config.yaml
vocab_size: 2048
activation: "squared_relu"
rope_base: 73800.0
qk_norm: false
attn_scale: 0.177
bias: "none"
init_std_up: 0.0687
optimizer: "adamw"
warmup_steps: 220
schedule: "wsd"
Each number is 500 + 50 x the weight over its row's rms, rounded and kept within 0 to 999. Layers, rows and columns count from 0. Numbers have three digits each. The size before them is the row's rms in percent of the matrix's.

# up: layer 6 MLP up, 256x64, rms 0.192, rows 237-255, columns 0-63
# down: layer 6 MLP down (transposed), 256x64, rms 0.176, rows 237-255, columns 0-63
up237 092:469536468455481524469491517496506522500549431469494510481430517423520522547612449449565478509473550416518568524536483469557477558600466461497623429432454512558549519482496557411451587472387499
down237 085:583557428484490530460500537424479489559522538534542457475463446456490485529436471468478495511554415521519513474552405446421580521455611467634462462540452515533508565462506535470539492402594532
up238 113:612407527506534498536550486519493362537392428480524542516573439457582503571578488539528555493520540426450503527503454518514446543544509453502503490516514477488557517450533438428434607475540512
down238 110:507464456481502446483532502489531445529530514527471485482532602501487422497481530635464515466455487444493495406526414541629500571483550464399502502584534392528508458585496539463476566568515455
up239 105:543501536555501468490485434501485476502455423509517550563542569495430518510490495519573568540512544490396416489519546610452404607555576428532448439502564475461481480443452417457449502493546560
down239 105:445504508489531469504476576444558560479444459466461561575463524469487471588534459537547471437573506444484544357490507508599544382495492525481629496551494543424447498479462521564464518538523491
up240 080:464547418529486434497558525524553520401485494458413470506499428506415485473481512547453480470533482502497509542409481537502596474606551541540628501546544569550490554396504493414522488524423477
down240 082:457551563440412486526474463482469532546528477532501494586538587533442401469498515481477579542387525489567492429516472522501458414463588532579487558471401474437520585544494412532481491543493512
up241 120:512517538449500586488505491547475532455467428479462480502543508322462548527488459529592507550534525438382482502513561506514466512482613500482447461506471516550476505459534412453437617469528449
down241 118:454460479466495427504445593475463518565386450446588524494566502540549499467439473524538487449487564465408535496480499471514531550551532587553527579439449580609519485533422541493440541492439465
up242 096:551362476441510561559524547417493562519516500513495439528482523573437526516459483516587578480501511411564488440505469475456485452527479450493535520535485501486530480348425497513449563511523381
down242 097:436553584527602477493517427498474484558560548532507473465498494620500404408546539430549431510416500473546571478496510501444535491513464518527485501476464537576437496580542401466543508441474419
up243 081:591527591546369534605459478521511518532503518478358549516554514484443530456529484417488477535498464449447412512583479560510530469484546553504481421478526469561608516514513494476533481467449467
down243 081:379468475501607431523519457521453467445642510566485468472505531618477480456528551500515539484528504470489569536466519457492460589547514547477498521461555448517478557423499422437482537486577417
up244 106:512453427464523511497537388470582504496467410514524538544503412539493488530452465565549562478512532485534494442414527463460484572564467495606533489474490513559506550431427431527373589451520527
down244 106:478369491465492575532435523501438459551425520415495497526506533525552405481457575482520526544413441542452597479577552516557458506526479564547474485524480542572530611520505451421526472509487440
up245 081:537556472529426576471584451542515486474592509471480482506486503474406512513483501510608612511490484422536480464473441552518536511547457546547540536472477552515463528551438463375488519542442360
down245 083:475479482503384457573417508425485515535541478516463527500562577474495497496504538594371474475443469470566566509589471473446550425455538572510560500474432446470482554494556573518573427483491536
up246 105:505507537488546459510488434429500499487419414601442446508592510507508526530575515531459576528507480498491434399433551460441502531607478508500482454430443572422487501437503480541394509469496407
down246 100:428449420480471509474480515529543593481467505425571517553576520418454428471533539502580452472482493484589563483484473502470505555581392598500512495542431553467601549527468512470528489401469497
up247 089:522469484464556479494679517556561537424517545388500539515453420564513485464505473447460584471486496481443496492423522428394498491520504543494511531500518517447513484522512510437428548518626520
down247 086:559509512555481465455500481499436594608619508516539390457519445529518477511436533536574545501545563446466475518507449480524505465436503464478464519516482386503528402476515622470542442572496460
up248 085:488530472486475487499462522539485549463494518460345495606498496519443492495499483500520567421492488460503512436420456541421561527628482534484558522525483514556505507354524392444459483549533546
down248 080:506528490550453520494497436512512432485576444531534493423499525503508384517474521547466452542496478509472491466573502565588503464517402557524558442430367481455539591629526452465474561549527497
up249 101:512483560539414507572482419430495469509510510512504500466573518500481582495532395513603524476545544416550499534475518458515493467572544406532482532564491488439613528472427527535505445402446406
down249 102:480525439511465480508473477473463474572457539636467483593522527492460498512426511387505436534450523422565489605559527432504468445457578540483506538579502436534525508481530512474506537571379537
up250 116:526525545469529596535483400575465428499425499501504511525607479379587501533583489533493594515506500425515496475477555460530519562485425476514484507460511536546460506419391464441481466450573509
down250 110:529512471511477405448366503528498434507546409474409483523558500552567460480458638528522479467495512539446530521515495543454528577569520488460451571446466543585492511508466600419533545480514505
up251 102:551473466476424458528524551500442561467439469445446455517574482537480518493435522595576472543524471408485493467553558640482436519499578409574466485509488612541529509518508521427510541430536491
down251 103:462488534526503538437494427456487531448522412464474486491552528493522539469581512511434504550543448488470541499506459505508607394582516516429564531522509590476507442465470534569557363470470624
up252 099:540515483383544504542648525567520436432523435525460444597475490496515514522475437555543478508561532498517496460565470512495410471466551428597424502492467515517525488557439460520439494470579577
down252 110:566535492450502431499412420404505606522558462443513515520622533471452465523439572529509485484540475506483602530467489499503548565457559409466471535480401556496525474452539552517495410517553475
up253 096:608391505492540535569500477529411404508419385524473437503552538461553575444496458461563467493504531516542491426499551482426458599595447472544488523494533488472519496547565454478473486455464485
down253 096:547460521520446470537502495530457535532547511508454510589423555503460473452508412453488518569477446416598490481503447503484557503524463520582532581451493415515452610545523527501461519402393599
up254 090:506485492461394547529513579578477535431507570471454503517445572479477508482505493484492564526454432468551518446466505518546435446496497527530594573581448559449499410461472444425453647452499470
down254 091:569474516600565501524466538440547476458540470571554494483508452509374554447532531467468431458448568549463478443397414562489560556592526471537481545452538484516531503507433500551487394526478470
up255 102:490415525507498465501556507434513446455460500466500456609538519472560509578479479544539473578469518415537500532532576660510403471564453460514474418522552481534436410451475558492514521456552499
down255 093:384480532485602480494526508500478491518554563461564524481486478507433463467467651523476433539495487455591440572478472504551428611466477477464407515581486542457470476501598489511460514516482447